Weights of a small GPT-style language model, trained from scratch on English Wikipedia.
Architecture: RMSNorm before each block, rotary positions, untied embeddings, normalized queries and keys, attention and MLP in parallel.
Training: a variant of Muon for these matrices, 121M tokens, 3727 steps.
Each number is 50 + 10 x the weight over its row's rms, rounded and kept within 0 to 99. Layers, rows and columns count from 0. The size before them is the row's rms in percent of the matrix's.

# layer 9 MLP gate, 128x64, rms 0.324, rows 34-70, columns 0-63
093:49 47 65 62 59 31 50 70 44 57 64 41 68 56 43 77 58 42 57 41 64 60 60 69 68 36 53 57 42 43 44 40 53 48 51 54 60 59 48 49 43 60 27 41 46 39 45 50 50 36 46 45 39 45 52 51 53 46 37 60 48 48 46 50
101:76 48 39 56 42 53 60 42 56 36 54 48 66 48 61 35 26 45 42 64 64 30 48 47 49 57 47 58 56 62 37 74 53 42 60 49 40 40 58 56 62 39 43 54 40 46 51 52 51 38 57 44 56 54 42 48 57 72 49 44 53 53 57 51
093:50 64 49 32 40 48 57 66 56 52 40 56 51 40 44 47 45 63 63 52 42 46 49 47 56 49 57 65 39 41 42 45 23 36 62 40 32 47 46 48 56 50 63 63 43 36 32 60 43 54 45 33 35 57 55 64 54 64 40 45 64 47 56 51
098:50 39 44 33 54 49 49 52 44 55 61 26 45 61 43 30 52 48 44 53 52 36 33 63 40 46 48 41 51 46 66 60 44 63 55 58 55 60 43 67 42 40 53 61 37 46 66 67 64 54 63 71 52 40 46 50 63 39 39 56 56 54 46 50
103:43 58 59 38 56 61 53 46 61 51 35 67 33 35 51 53 55 63 55 33 50 74 50 43 38 47 59 53 60 53 68 53 56 58 40 53 44 50 44 54 51 49 40 34 58 51 57 56 57 47 69 41 42 64 44 26 55 67 49 39 34 50 52 42
100:32 46 55 39 46 49 70 61 59 48 48 57 46 45 52 50 49 57 47 73 49 57 39 47 47 54 28 62 59 63 40 73 62 62 48 50 35 47 55 46 63 44 60 39 52 57 47 52 67 32 50 47 30 49 56 47 40 41 52 39 64 49 59 65
105:65 42 48 42 45 61 38 65 76 33 51 50 52 42 41 61 43 53 44 55 61 54 45 52 41 53 39 48 49 34 50 51 64 48 42 61 44 49 39 47 39 64 60 51 62 43 46 79 60 56 62 43 42 63 57 65 43 56 50 43 48 60 36 65
102:45 58 65 44 67 59 55 41 41 49 50 73 44 47 57 68 38 44 49 55 47 46 49 40 26 31 53 59 24 45 46 59 44 60 45 42 53 58 42 44 51 65 37 36 54 53 54 46 37 58 55 34 54 54 47 34 58 60 55 57 60 58 54 63
106:50 30 45 52 38 48 53 46 53 51 20 55 39 55 56 65 65 49 61 64 55 49 59 49 44 38 42 61 38 53 63 50 54 46 41 41 44 49 48 50 37 39 62 34 70 47 57 42 47 37 20 48 43 44 50 45 46 36 47 44 63 60 55 48
107:53 33 47 33 60 46 77 73 56 49 47 54 48 54 58 28 61 57 61 40 33 53 49 61 39 44 59 58 49 35 48 41 50 52 63 55 47 47 36 55 43 46 54 69 58 44 61 61 47 64 60 40 40 37 62 60 54 52 45 55 51 61 57 48
110:44 59 43 50 53 49 44 42 56 56 26 57 59 46 34 53 51 42 72 54 31 56 52 55 35 45 44 51 61 57 55 59 54 46 33 44 47 35 45 42 65 44 64 36 47 59 64 39 75 57 45 51 43 51 49 44 29 52 45 48 48 66 55 63
095:49 41 44 43 65 48 47 50 49 47 44 39 49 67 63 43 31 62 52 51 63 40 52 35 34 52 50 54 43 58 47 30 64 54 35 47 64 62 55 48 44 58 60 28 61 38 37 42 60 56 75 58 47 49 55 48 67 56 56 35 48 52 43 55
107:53 43 47 18 44 34 31 49 53 46 48 41 32 63 45 44 49 49 69 49 47 62 38 59 42 68 54 55 54 33 53 58 57 47 48 41 55 62 57 43 43 34 55 41 50 61 56 53 67 59 44 38 49 50 48 53 63 49 41 64 42 58 36 58
089:47 30 57 56 43 61 55 50 55 55 60 37 31 58 70 42 47 48 50 70 44 45 46 50 35 37 41 55 47 59 42 50 33 60 57 59 49 56 42 61 52 58 46 49 53 57 63 44 62 41 46 47 44 77 37 55 60 52 64 54 48 66 71 42
094:37 48 52 53 43 35 27 61 55 47 52 38 40 54 35 50 59 40 40 54 58 62 56 64 54 52 66 68 54 59 67 42 56 54 41 35 44 61 49 65 53 64 64 59 53 55 42 32 64 59 47 39 50 51 43 55 56 56 33 45 59 64 37 44
091:63 43 58 65 50 51 61 71 31 34 47 38 50 72 64 50 55 38 47 45 55 35 65 44 50 55 43 63 45 54 41 46 47 60 44 42 57 54 51 34 51 47 47 57 66 50 42 65 41 60 53 36 51 38 68 43 45 46 39 51 60 68 42 55
099:61 39 53 52 45 66 70 54 51 32 47 47 42 43 48 55 61 42 44 36 52 63 49 49 33 50 58 62 43 62 60 55 44 43 66 35 66 57 61 48 50 37 50 54 46 39 48 38 60 55 41 51 69 40 37 77 58 47 59 34 61 48 53 43
100:62 52 35 31 53 53 24 49 51 52 49 44 60 44 52 54 55 45 50 39 54 44 49 49 55 51 58 50 55 59 45 80 49 62 52 28 69 31 34 53 44 55 51 51 51 44 53 54 72 50 68 54 43 52 55 34 68 46 53 59 52 49 61 54
098:60 52 51 41 61 50 65 49 45 38 61 68 51 53 45 58 50 43 53 43 75 52 29 54 40 52 46 49 51 40 40 57 58 58 37 56 35 60 50 44 31 56 56 41 60 48 47 54 42 54 54 58 50 34 66 39 70 49 29 42 66 49 32 54
092:70 44 40 51 52 46 32 49 39 42 40 60 68 64 53 57 53 55 35 68 52 67 41 55 41 38 43 67 56 57 46 44 66 40 48 50 49 62 52 61 34 53 57 48 57 44 62 48 32 36 55 60 62 54 38 57 54 57 44 29 43 41 51 44
088:36 53 47 51 55 57 39 28 75 53 48 51 43 54 53 48 38 48 29 60 60 51 51 59 61 59 57 43 55 58 45 56 60 61 27 42 60 45 40 53 54 55 46 41 52 37 54 39 44 32 52 52 36 36 46 52 61 49 38 70 48 68 36 50
100:63 51 49 51 50 59 46 50 55 57 35 68 59 52 36 64 47 55 64 62 43 61 55 63 35 54 56 61 66 56 39 49 51 48 45 49 51 36 44 29 63 42 46 50 55 47 65 40 40 54 51 53 62 38 44 52 64 75 57 43 28 55 37 40
097:72 46 55 49 43 45 61 36 41 40 38 32 41 64 46 58 64 54 53 37 60 49 58 67 47 47 70 64 46 49 63 60 46 47 33 47 50 34 54 55 35 45 66 53 53 45 63 49 45 28 42 38 50 48 57 49 35 49 51 33 44 47 55 40
093:51 42 54 39 67 69 47 49 41 41 40 59 46 70 52 56 37 69 54 50 56 55 47 50 35 45 39 39 49 44 50 68 59 50 52 62 47 68 34 43 37 36 48 49 60 45 60 51 36 56 49 62 45 46 32 51 38 51 41 61 42 51 74 52
083:51 46 48 40 55 57 41 28 49 56 53 55 47 47 38 55 61 50 51 71 55 41 56 54 36 47 35 46 53 32 54 50 63 50 60 59 48 62 51 41 34 45 56 49 67 61 53 43 40 47 49 77 47 26 56 48 67 65 45 55 54 54 40 71
099:57 40 47 66 61 55 43 66 58 45 53 67 45 53 49 59 72 57 62 40 41 41 50 36 58 40 40 58 44 56 49 54 50 47 53 69 57 45 51 77 37 64 45 66 43 50 51 41 55 29 36 36 45 53 51 65 57 42 44 45 51 51 44 36
101:45 55 57 45 51 38 61 55 28 54 40 58 54 55 45 60 50 67 63 53 55 42 36 46 37 38 61 53 44 37 42 67 47 47 52 60 39 43 49 43 33 43 69 39 59 47 78 51 39 43 42 53 40 67 45 36 39 49 49 56 42 52 35 41
095:60 46 50 56 47 63 59 44 47 31 51 50 49 57 36 63 53 42 43 61 56 51 36 69 47 75 40 50 42 56 33 52 38 54 32 46 49 45 69 52 39 53 48 50 59 44 43 41 66 26 52 53 58 63 55 43 59 46 45 65 54 61 35 59
103:44 43 65 38 44 54 55 51 54 46 61 43 60 57 64 58 58 56 31 54 48 48 46 47 54 56 61 52 44 29 57 44 45 40 70 48 36 44 55 37 41 80 44 42 37 44 62 42 62 53 58 35 64 54 56 49 45 47 38 61 52 48 35 71
111:47 41 57 55 46 69 38 50 61 40 42 45 54 50 60 30 49 45 53 45 67 55 52 49 53 55 63 67 50 66 60 67 44 50 47 59 59 66 59 65 43 43 67 54 56 46 61 29 62 29 53 48 36 69 40 44 48 52 56 50 42 51 53 38
098:49 45 49 33 56 33 48 57 42 44 49 51 61 41 49 47 50 46 53 46 49 47 48 67 47 72 49 51 60 28 48 31 55 52 70 54 57 36 45 52 45 62 42 58 45 35 48 68 63 62 43 37 25 50 53 59 45 49 68 47 38 49 57 59
098:64 43 64 66 39 49 46 48 52 20 42 52 69 47 38 64 42 42 48 58 45 49 62 32 49 35 46 53 38 65 44 63 54 57 36 68 34 40 45 59 57 58 41 56 39 51 37 49 43 65 51 45 59 47 55 57 55 57 53 49 59 57 46 53
096:34 43 76 67 32 60 49 50 60 49 68 36 39 35 49 62 53 53 62 49 38 58 27 44 42 56 44 47 54 37 38 57 53 41 66 51 61 49 34 54 46 62 48 52 58 51 63 49 46 56 52 50 52 47 62 49 71 57 62 52 42 47 41 45
110:51 48 52 46 62 58 51 57 62 50 37 59 76 53 41 53 50 67 57 61 64 41 58 45 45 65 61 48 40 49 39 49 37 51 53 36 75 70 40 43 52 55 55 40 51 59 50 37 67 39 53 63 38 47 28 49 41 57 38 55 45 52 43 56
108:70 70 50 53 44 32 57 57 39 30 49 55 53 56 53 58 59 47 40 58 66 53 54 65 51 48 53 54 45 52 56 53 61 41 43 55 56 51 56 47 36 39 64 50 39 49 59 58 42 38 51 45 55 48 50 34 53 77 28 48 49 24 52 40
099:57 39 52 26 54 37 54 55 50 46 49 54 54 48 76 48 57 55 60 60 46 57 60 34 48 63 52 63 50 47 50 48 36 63 58 43 61 50 53 55 47 47 40 29 38 38 44 35 66 65 48 49 51 59 44 52 55 47 30 61 56 61 72 41
099:42 45 54 37 36 55 72 58 42 47 51 53 56 52 46 49 55 43 56 65 45 56 46 58 55 44 43 47 62 41 51 54 56 59 30 44 63 31 43 40 50 39 49 60 53 37 54 48 41 27 63 53 49 76 45 54 64 58 53 73 33 42 41 46
# layer 9 MLP up, 128x64, rms 0.356, rows 34-69, columns 0-63
087:47 46 53 49 40 49 54 36 49 57 59 45 34 43 45 58 60 48 33 51 36 61 38 54 49 43 29 32 58 43 50 22 52 49 66 56 56 57 66 57 33 57 52 52 42 48 49 64 55 55 54 38 45 35 36 64 60 51 48 28 48 52 37 53
102:60 53 53 57 54 59 48 49 75 61 70 44 43 53 66 56 55 25 65 47 70 54 54 66 50 37 54 37 66 55 53 55 60 40 67 51 63 49 56 54 57 63 45 63 38 41 55 44 56 62 55 42 53 56 52 73 50 53 45 55 50 53 50 41
107:39 60 58 57 59 37 51 61 64 53 50 44 65 45 50 49 57 40 40 57 53 53 42 76 21 68 58 44 56 58 52 54 42 52 49 48 44 42 52 35 52 59 48 47 50 56 55 31 48 51 55 53 65 49 30 42 55 45 41 71 62 52 69 58
092:40 41 40 42 49 60 62 24 72 49 53 32 60 53 28 53 47 53 57 45 42 45 47 46 47 54 61 43 54 54 43 56 47 47 50 43 33 39 47 52 72 42 32 55 54 46 47 43 52 47 49 59 48 23 39 41 36 58 45 53 42 64 59 56
117:49 39 31 44 68 66 55 46 54 48 42 56 44 57 46 70 42 49 50 55 46 47 55 59 51 50 34 47 58 42 41 71 37 53 41 51 68 53 51 43 58 52 39 44 80 30 49 57 65 59 62 54 38 54 38 54 43 45 51 48 41 56 39 37
107:48 42 50 43 59 40 65 53 52 71 56 49 47 46 48 57 65 50 46 71 42 44 48 49 37 44 50 55 32 44 35 41 41 74 53 59 52 51 31 60 57 39 48 39 44 51 51 43 42 44 49 64 54 56 42 60 58 63 34 49 35 80 46 47
102:75 43 62 42 56 51 59 44 51 59 74 45 43 59 55 51 62 51 47 56 55 46 23 58 40 64 56 63 45 53 36 54 48 56 63 34 55 59 52 42 50 65 36 62 53 42 46 41 37 54 44 69 47 55 50 71 45 66 55 40 56 48 51 52
100:58 55 63 54 49 40 59 57 51 50 47 61 59 36 60 55 51 35 53 47 61 28 45 46 69 46 73 63 55 49 46 59 43 34 49 39 49 52 45 47 37 46 35 56 59 48 54 44 64 55 52 39 52 50 49 59 62 64 35 72 66 38 57 67
106:35 48 51 57 32 57 58 50 51 42 41 55 47 48 55 65 33 43 49 29 69 48 51 72 62 61 72 47 47 43 38 53 41 52 63 55 38 51 43 61 54 53 28 49 64 63 65 48 51 58 58 40 36 39 52 45 44 58 42 56 54 52 46 39
096:29 26 53 34 48 42 66 40 47 56 57 59 52 22 46 58 39 54 34 56 49 41 50 39 58 41 62 56 46 41 55 58 52 37 55 60 59 45 47 46 71 68 70 42 52 46 59 58 54 54 69 45 42 46 47 52 50 49 55 56 52 59 44 47
107:47 47 36 64 41 46 46 56 58 51 59 44 49 41 58 57 59 35 66 55 54 51 64 41 51 58 40 58 44 47 51 42 59 38 42 60 62 43 51 59 44 32 56 54 61 36 57 50 67 45 51 78 59 31 51 34 60 27 53 49 42 59 35 46
096:59 46 41 47 55 55 36 30 56 34 51 46 52 56 46 50 40 46 41 30 40 61 47 61 65 52 34 48 62 43 61 59 45 49 45 38 47 58 55 45 43 51 47 70 59 39 45 52 49 55 62 48 53 35 70 68 41 46 66 50 25 40 49 63
096:40 67 42 44 44 47 49 45 38 54 57 44 51 50 39 66 49 48 56 48 52 46 47 68 63 65 47 46 67 49 38 37 32 51 54 42 46 34 41 59 31 43 66 50 50 47 69 60 46 59 39 80 51 38 52 63 46 53 43 50 64 53 53 39
096:33 27 53 55 57 45 63 55 32 38 48 48 68 28 58 67 63 35 56 46 64 58 63 52 42 58 53 50 43 54 58 58 50 62 37 53 57 53 45 43 33 37 49 47 57 48 40 53 39 48 44 53 48 52 47 32 54 45 52 39 47 47 53 25
094:46 43 49 68 62 53 62 37 46 51 56 49 45 48 64 54 42 37 54 68 64 35 43 40 44 54 44 48 60 53 43 43 36 56 57 54 41 38 55 59 40 64 42 62 50 26 51 50 46 51 62 73 56 56 67 46 75 58 52 43 56 61 56 42
089:67 70 65 48 52 44 37 42 47 54 50 67 78 40 49 42 52 59 44 46 56 35 50 46 62 42 54 58 55 48 53 59 61 50 63 46 39 54 43 49 43 62 35 46 61 59 48 63 42 50 62 41 53 50 50 44 51 57 54 51 56 20 40 31
098:53 49 33 53 49 50 58 43 47 57 37 52 65 55 51 36 54 42 38 38 63 39 47 49 38 51 58 40 56 47 46 42 42 36 45 47 48 50 79 45 31 62 53 41 59 46 58 38 63 51 61 50 45 46 56 43 24 32 35 48 62 59 41 63
097:41 41 43 49 34 47 61 51 58 40 49 44 47 42 53 43 69 61 30 57 47 60 53 32 39 51 50 43 67 33 51 45 41 60 49 46 54 58 58 53 30 57 62 45 33 40 40 46 63 50 42 53 60 63 67 63 49 55 57 46 41 43 26 40
097:60 50 39 52 58 48 48 56 46 61 58 57 63 44 40 45 55 67 49 45 51 43 59 49 44 39 57 37 50 30 54 57 58 23 59 49 57 63 42 32 54 42 52 50 58 60 65 64 54 45 50 49 38 51 70 33 52 70 46 51 53 34 50 28
099:47 57 36 59 42 49 52 64 67 57 50 27 56 48 61 41 53 37 60 34 58 35 44 41 55 60 49 37 46 49 51 57 70 26 54 45 51 51 54 45 50 29 44 51 70 42 62 33 43 60 42 46 49 43 39 53 46 56 42 53 63 61 44 40
104:58 60 42 52 49 39 56 61 43 37 44 54 53 59 52 55 48 65 43 40 51 34 62 41 47 37 48 43 75 60 57 78 41 44 50 36 54 54 42 43 51 62 35 58 51 33 37 54 36 45 47 41 65 46 47 43 64 54 60 37 53 50 67 41
097:77 67 38 36 43 63 33 61 65 72 73 51 45 62 57 52 59 45 60 60 48 56 49 45 46 58 40 63 49 39 54 53 38 66 54 49 55 54 46 62 57 42 51 41 54 51 45 53 58 56 54 49 58 65 53 31 51 50 38 62 50 59 41 52
109:35 49 51 48 53 49 38 61 36 64 60 44 41 59 29 71 49 67 50 42 48 43 56 38 47 35 45 48 54 44 59 50 51 74 35 45 55 54 56 37 48 49 49 45 54 59 50 51 43 48 58 52 47 42 23 50 36 34 40 40 47 72 56 46
096:62 55 53 56 40 57 46 49 60 61 37 30 51 49 65 48 51 45 52 65 46 45 60 57 52 69 47 69 48 40 44 62 44 59 48 59 67 50 40 44 65 32 45 51 65 50 57 46 48 30 56 35 49 53 69 44 47 53 52 52 24 39 38 44
090:24 73 65 34 50 34 34 43 51 50 50 41 36 61 46 52 50 68 28 35 52 39 45 43 49 34 63 34 48 55 50 48 47 47 54 48 53 60 38 47 50 48 41 49 49 47 72 56 42 56 47 59 44 45 50 42 56 49 47 59 53 60 57 66
105:38 44 45 58 72 50 55 45 42 51 39 56 47 49 40 47 52 55 39 34 49 37 43 44 46 48 25 38 57 47 57 64 48 59 60 54 58 40 43 44 65 44 45 52 34 55 55 27 48 58 51 62 67 40 36 52 59 47 44 64 44 63 67 32
107:44 57 53 54 56 54 57 50 46 49 47 50 26 44 65 29 37 51 71 56 52 45 44 47 39 61 39 43 53 55 75 59 70 40 54 57 63 54 51 47 69 33 54 44 52 58 63 49 44 40 55 55 56 36 44 42 63 46 45 41 51 40 64 37
101:54 30 49 53 39 62 59 58 56 39 25 64 55 54 56 51 50 49 34 43 53 65 40 36 62 45 57 47 35 48 43 58 58 46 59 50 46 72 64 45 47 47 50 51 56 54 44 45 58 66 40 45 38 44 53 62 68 49 59 59 33 46 32 64
106:58 37 52 56 48 68 58 54 39 54 53 44 40 39 49 54 56 41 40 49 35 42 45 44 32 35 47 69 47 53 51 46 57 51 65 45 55 51 42 37 58 36 44 69 56 67 59 49 71 36 49 52 75 45 47 48 58 54 35 53 53 51 64 33
100:54 52 72 34 62 47 39 56 63 51 51 49 36 49 50 40 63 48 58 33 46 53 50 52 42 49 46 54 36 44 67 43 63 59 59 47 57 59 54 29 65 57 51 56 45 52 46 55 50 68 49 76 42 67 40 60 60 60 48 65 46 35 45 64
103:56 58 50 59 58 55 44 54 54 43 29 64 39 52 58 53 54 52 48 58 47 47 75 51 65 59 37 64 36 56 59 40 51 63 40 77 53 52 57 55 49 55 69 47 43 58 49 39 67 52 48 45 33 57 53 37 43 42 28 51 63 54 45 47
097:40 55 25 34 38 41 45 65 49 51 45 71 48 40 60 48 61 45 48 61 57 50 54 46 38 42 36 67 41 55 30 59 54 33 40 51 48 48 53 37 49 45 44 48 41 54 36 50 60 43 43 62 51 56 35 47 31 65 30 49 50 51 52 61
106:52 45 40 25 59 41 56 62 51 60 61 51 40 48 49 46 42 63 62 48 52 54 57 56 43 30 55 64 64 65 45 53 56 38 65 35 48 46 67 53 39 77 38 50 50 46 51 34 57 48 66 43 36 60 56 58 38 45 43 42 43 57 54 43
092:33 49 63 51 40 52 59 59 30 53 55 74 48 45 43 48 39 46 63 45 73 59 61 39 54 49 63 52 55 41 53 37 56 43 56 55 54 52 55 27 58 35 37 55 41 54 54 58 45 39 30 46 50 62 48 62 63 60 39 53 60 51 63 43
107:50 43 56 53 40 29 74 53 57 51 50 22 42 61 43 42 58 61 44 41 49 39 56 48 60 54 55 52 64 53 31 31 44 47 51 44 50 40 62 44 48 59 40 58 50 57 57 60 54 52 41 32 50 74 64 58 38 53 57 41 53 40 57 48
097:53 49 39 72 45 49 33 39 44 47 42 46 33 51 66 41 55 43 56 34 51 48 53 56 44 56 71 58 37 45 73 54 58 42 56 66 60 58 52 51 65 44 72 47 44 37 55 52 53 45 39 59 51 50 48 35 48 43 41 58 45 64 42 30
# layer 9 MLP down (transposed), 128x64, rms 0.169, rows 34-69, columns 0-63
085:43 69 58 40 63 53 46 59 56 52 47 39 27 36 51 41 70 59 57 32 67 42 30 44 54 48 46 45 24 54 47 59 53 45 47 48 46 47 58 62 50 46 49 50 50 42 37 67 42 50 37 39 61 46 47 53 64 65 51 49 56 64 60 47
099:41 54 51 48 47 58 55 50 57 69 40 49 44 63 41 61 51 55 55 55 45 46 64 71 48 46 49 47 43 53 53 53 44 38 46 61 54 40 67 51 20 37 65 54 50 56 59 45 62 31 44 70 28 37 57 63 57 52 56 47 47 42 38 39
103:40 40 36 54 72 58 58 45 56 58 48 66 68 33 46 42 33 45 52 61 64 38 58 65 59 63 45 51 45 50 58 41 36 48 53 64 43 42 35 41 36 42 48 53 36 53 46 48 64 34 45 50 28 43 41 57 52 47 48 50 65 53 55 39
091:40 41 39 44 68 47 42 62 38 64 38 50 43 40 37 55 45 43 46 46 59 63 50 53 55 45 51 63 55 49 67 53 61 52 54 55 47 45 48 62 49 52 57 49 43 59 68 60 52 44 46 62 24 72 63 52 69 48 44 48 49 26 37 42
113:49 42 39 51 62 62 40 68 37 41 50 50 55 36 45 64 53 53 53 53 50 68 45 45 64 69 38 39 50 47 59 52 64 42 32 52 39 65 42 48 43 60 56 33 71 52 38 54 34 48 42 40 58 62 42 42 43 66 63 49 49 59 57 56
106:43 49 57 57 58 62 59 52 55 58 48 47 55 55 51 68 52 53 53 58 44 44 45 58 39 50 54 73 53 42 65 24 30 70 41 53 36 47 23 65 54 51 45 50 46 58 40 34 63 62 51 46 42 32 47 59 51 48 45 49 50 44 53 61
112:41 50 45 52 56 55 47 46 38 40 46 52 61 43 44 61 61 38 53 45 62 46 32 49 62 46 50 59 42 59 46 52 32 48 45 49 50 53 61 62 37 45 55 58 54 65 48 49 36 55 61 56 07 38 63 52 62 58 43 55 44 57 69 44
097:56 25 53 36 45 47 27 55 21 61 45 41 51 60 54 37 32 43 52 52 65 40 45 54 35 61 52 62 50 48 49 52 47 40 55 56 41 64 43 56 55 50 55 47 53 59 62 49 28 54 52 48 38 51 63 47 36 44 52 45 49 51 30 49
102:66 38 59 53 38 56 48 57 37 52 57 51 46 61 54 40 62 71 41 59 54 59 38 50 41 59 41 56 46 57 50 55 63 56 50 26 69 74 50 55 47 51 47 44 49 50 42 47 57 62 40 40 64 30 61 53 48 40 52 50 45 46 53 25
092:50 59 71 55 62 57 47 40 41 60 48 41 51 38 47 60 44 64 44 60 47 53 36 31 46 56 44 45 53 72 68 49 45 65 41 48 51 31 60 30 51 55 34 50 53 57 53 37 55 62 49 53 53 33 46 39 55 57 57 35 70 50 42 44
111:64 60 30 56 46 58 31 55 36 48 68 67 43 41 62 35 56 34 61 56 49 40 62 45 58 63 47 60 58 44 60 50 48 46 43 55 53 52 58 57 40 39 63 28 49 53 50 61 46 34 47 45 35 53 56 48 37 63 54 34 44 42 42 41
092:41 50 49 51 50 67 70 49 32 56 48 46 38 63 38 32 35 44 35 50 45 53 67 38 29 46 69 52 55 54 50 31 48 53 36 57 52 31 46 49 49 58 46 47 57 38 51 42 51 46 70 62 36 59 43 46 56 43 45 40 62 56 47 44
103:56 53 52 35 63 43 46 51 50 49 42 51 46 72 46 48 61 48 45 58 36 57 42 58 39 60 44 63 43 58 53 50 46 59 47 37 54 44 24 28 46 43 62 52 65 44 37 62 61 69 39 41 63 60 51 54 32 52 49 66 34 51 41 44
099:36 68 43 44 33 45 49 39 36 54 45 54 44 49 45 66 35 50 34 42 37 70 47 53 56 46 37 56 51 49 71 42 45 44 56 50 42 46 50 67 44 56 55 34 53 39 44 68 56 45 61 61 29 51 36 59 52 42 53 50 47 29 49 57
101:58 62 34 46 75 38 41 57 67 42 39 43 46 55 46 50 40 44 51 44 28 48 37 39 49 69 62 43 53 55 56 51 49 56 52 42 57 34 56 38 39 38 35 65 41 40 46 50 45 38 46 32 40 45 58 55 52 30 51 50 53 46 51 63
089:45 54 59 41 56 48 50 53 73 59 49 44 56 46 42 46 50 41 55 38 40 61 45 49 46 39 66 25 39 46 39 57 42 57 59 51 31 39 78 59 58 55 53 46 63 41 49 32 39 41 38 45 53 42 57 54 67 53 53 58 48 30 61 48
100:39 60 45 47 67 35 71 29 60 47 41 41 69 31 54 51 51 41 30 66 43 67 47 52 39 55 40 57 44 41 50 38 47 52 35 50 37 20 61 56 51 54 52 58 51 45 40 53 54 44 45 46 41 53 52 40 52 45 49 54 45 51 50 57
096:50 45 22 52 48 58 44 62 37 63 51 47 61 60 49 52 46 55 46 67 62 45 43 63 61 43 54 55 69 45 45 49 70 47 54 64 58 66 45 64 57 51 60 47 43 56 57 75 59 45 60 44 54 41 51 68 42 42 37 52 35 40 50 53
100:39 55 54 62 65 63 35 70 46 44 49 46 56 42 45 48 53 59 46 39 43 54 64 51 69 40 55 46 37 53 37 58 53 45 52 44 46 62 50 46 59 54 63 39 63 54 73 39 64 41 54 43 57 55 47 72 56 53 64 63 56 38 70 61
093:42 57 55 46 53 72 45 63 59 49 45 40 44 61 36 65 46 58 46 45 55 50 59 54 53 46 58 65 57 52 28 49 58 54 57 47 51 52 40 49 49 57 64 59 30 57 67 70 39 38 49 66 44 55 76 69 48 57 48 41 50 63 48 48
109:47 60 54 50 41 44 48 62 48 37 54 32 57 48 42 43 56 56 58 50 51 47 69 39 61 48 48 59 51 48 58 72 44 62 64 38 29 30 42 23 41 66 41 29 58 55 35 47 61 55 49 48 60 50 47 57 40 52 47 58 46 50 43 41
095:47 54 57 56 45 50 50 47 58 32 59 40 56 52 41 46 61 59 74 48 37 40 47 44 66 63 60 54 27 43 58 66 56 64 60 50 49 68 47 65 50 56 45 68 63 62 33 43 65 54 47 56 47 52 67 53 59 43 48 42 46 59 64 51
114:60 53 50 71 45 53 58 60 37 80 39 50 41 49 36 50 46 52 54 55 57 57 51 42 57 59 50 61 56 63 66 45 54 39 42 33 47 48 59 57 47 38 51 42 61 67 41 63 39 45 62 39 43 52 31 60 45 68 50 61 48 65 41 52
098:39 53 41 35 52 55 23 73 44 54 42 60 51 68 40 50 37 56 51 42 44 45 40 49 58 47 51 61 61 59 74 43 41 34 53 40 48 63 46 56 36 49 56 53 69 45 47 37 41 40 46 58 54 56 33 43 35 54 51 53 59 57 52 58
092:54 45 49 63 52 52 50 72 51 59 73 45 49 58 39 46 34 42 53 46 47 44 44 57 49 49 39 61 56 29 70 66 59 49 44 48 46 62 57 43 47 55 33 25 43 54 37 53 62 48 64 50 33 43 47 65 30 58 49 47 49 50 39 52
096:51 45 58 44 39 64 34 39 48 54 47 73 55 51 69 40 46 58 33 48 60 65 51 41 52 51 46 60 32 52 35 54 36 42 54 53 59 49 40 56 49 34 33 38 45 41 51 56 40 50 52 62 49 48 44 50 56 60 26 44 46 60 71 60
100:63 59 43 51 51 61 48 54 60 50 51 35 45 54 60 77 43 23 37 48 46 47 56 53 53 53 40 70 71 44 54 58 56 63 44 40 67 52 51 59 51 60 55 64 40 62 39 54 65 51 49 42 46 55 42 41 41 70 47 51 68 49 54 48
107:58 42 45 47 51 67 69 33 51 56 44 45 57 44 47 33 68 44 55 69 57 58 68 48 43 42 55 47 50 47 55 60 53 62 56 35 60 43 43 53 47 64 55 50 36 57 54 64 51 48 29 52 79 47 50 50 46 39 49 43 53 27 48 53
104:54 38 52 46 59 59 51 45 40 43 45 46 27 33 47 44 45 42 54 48 46 38 66 48 41 53 44 48 29 74 40 58 50 64 43 50 45 42 61 33 60 29 53 56 53 56 52 51 29 48 58 65 44 39 46 41 50 47 47 38 54 65 66 38
099:36 52 59 55 57 51 54 54 37 44 34 60 49 35 41 64 42 50 43 56 60 50 78 22 56 39 47 52 39 50 41 58 47 48 52 48 62 60 49 44 35 56 56 48 43 54 59 44 60 64 34 61 59 53 67 55 54 50 47 57 24 59 51 53
100:69 43 48 54 58 45 52 54 56 56 47 52 57 37 73 35 50 47 38 39 49 57 52 50 49 33 37 56 52 53 41 71 50 55 45 41 56 63 43 58 65 52 49 55 49 53 45 57 69 52 62 54 70 57 54 31 39 49 59 68 41 76 54 42
099:63 50 56 54 46 41 48 53 47 73 43 64 57 56 32 53 40 50 26 32 42 36 64 31 59 42 51 52 50 48 52 50 59 57 47 54 58 49 45 61 39 55 48 50 26 45 34 61 72 48 48 47 32 45 38 51 47 34 50 45 46 44 41 51
099:41 47 45 59 59 58 48 48 57 38 54 54 42 56 34 54 50 64 73 56 35 54 56 37 47 59 51 25 69 54 45 57 38 55 45 45 35 49 51 57 64 44 48 71 61 72 50 51 36 47 34 41 45 55 33 56 58 52 47 58 50 38 39 49
094:46 40 38 54 52 66 52 46 51 58 61 47 74 60 50 41 46 63 66 60 41 67 51 63 48 49 72 57 48 49 49 45 51 52 41 60 48 46 56 28 46 53 61 37 34 42 60 45 57 36 67 58 51 47 50 68 63 55 46 33 41 42 57 62
105:52 45 46 39 46 39 56 61 51 51 60 64 38 53 52 59 57 57 47 55 34 52 54 72 47 43 54 58 42 53 50 62 38 47 58 41 18 39 46 60 61 51 47 34 49 40 26 60 47 61 37 51 46 43 56 52 42 61 61 60 49 40 28 53
095:51 50 68 48 55 55 47 73 68 56 45 39 62 67 51 41 55 64 56 58 37 31 41 30 56 59 36 51 55 47 38 43 51 52 57 56 48 60 52 42 48 54 62 51 23 67 58 54 45 58 46 49 50 50 47 41 45 49 37 27 53 55 49 39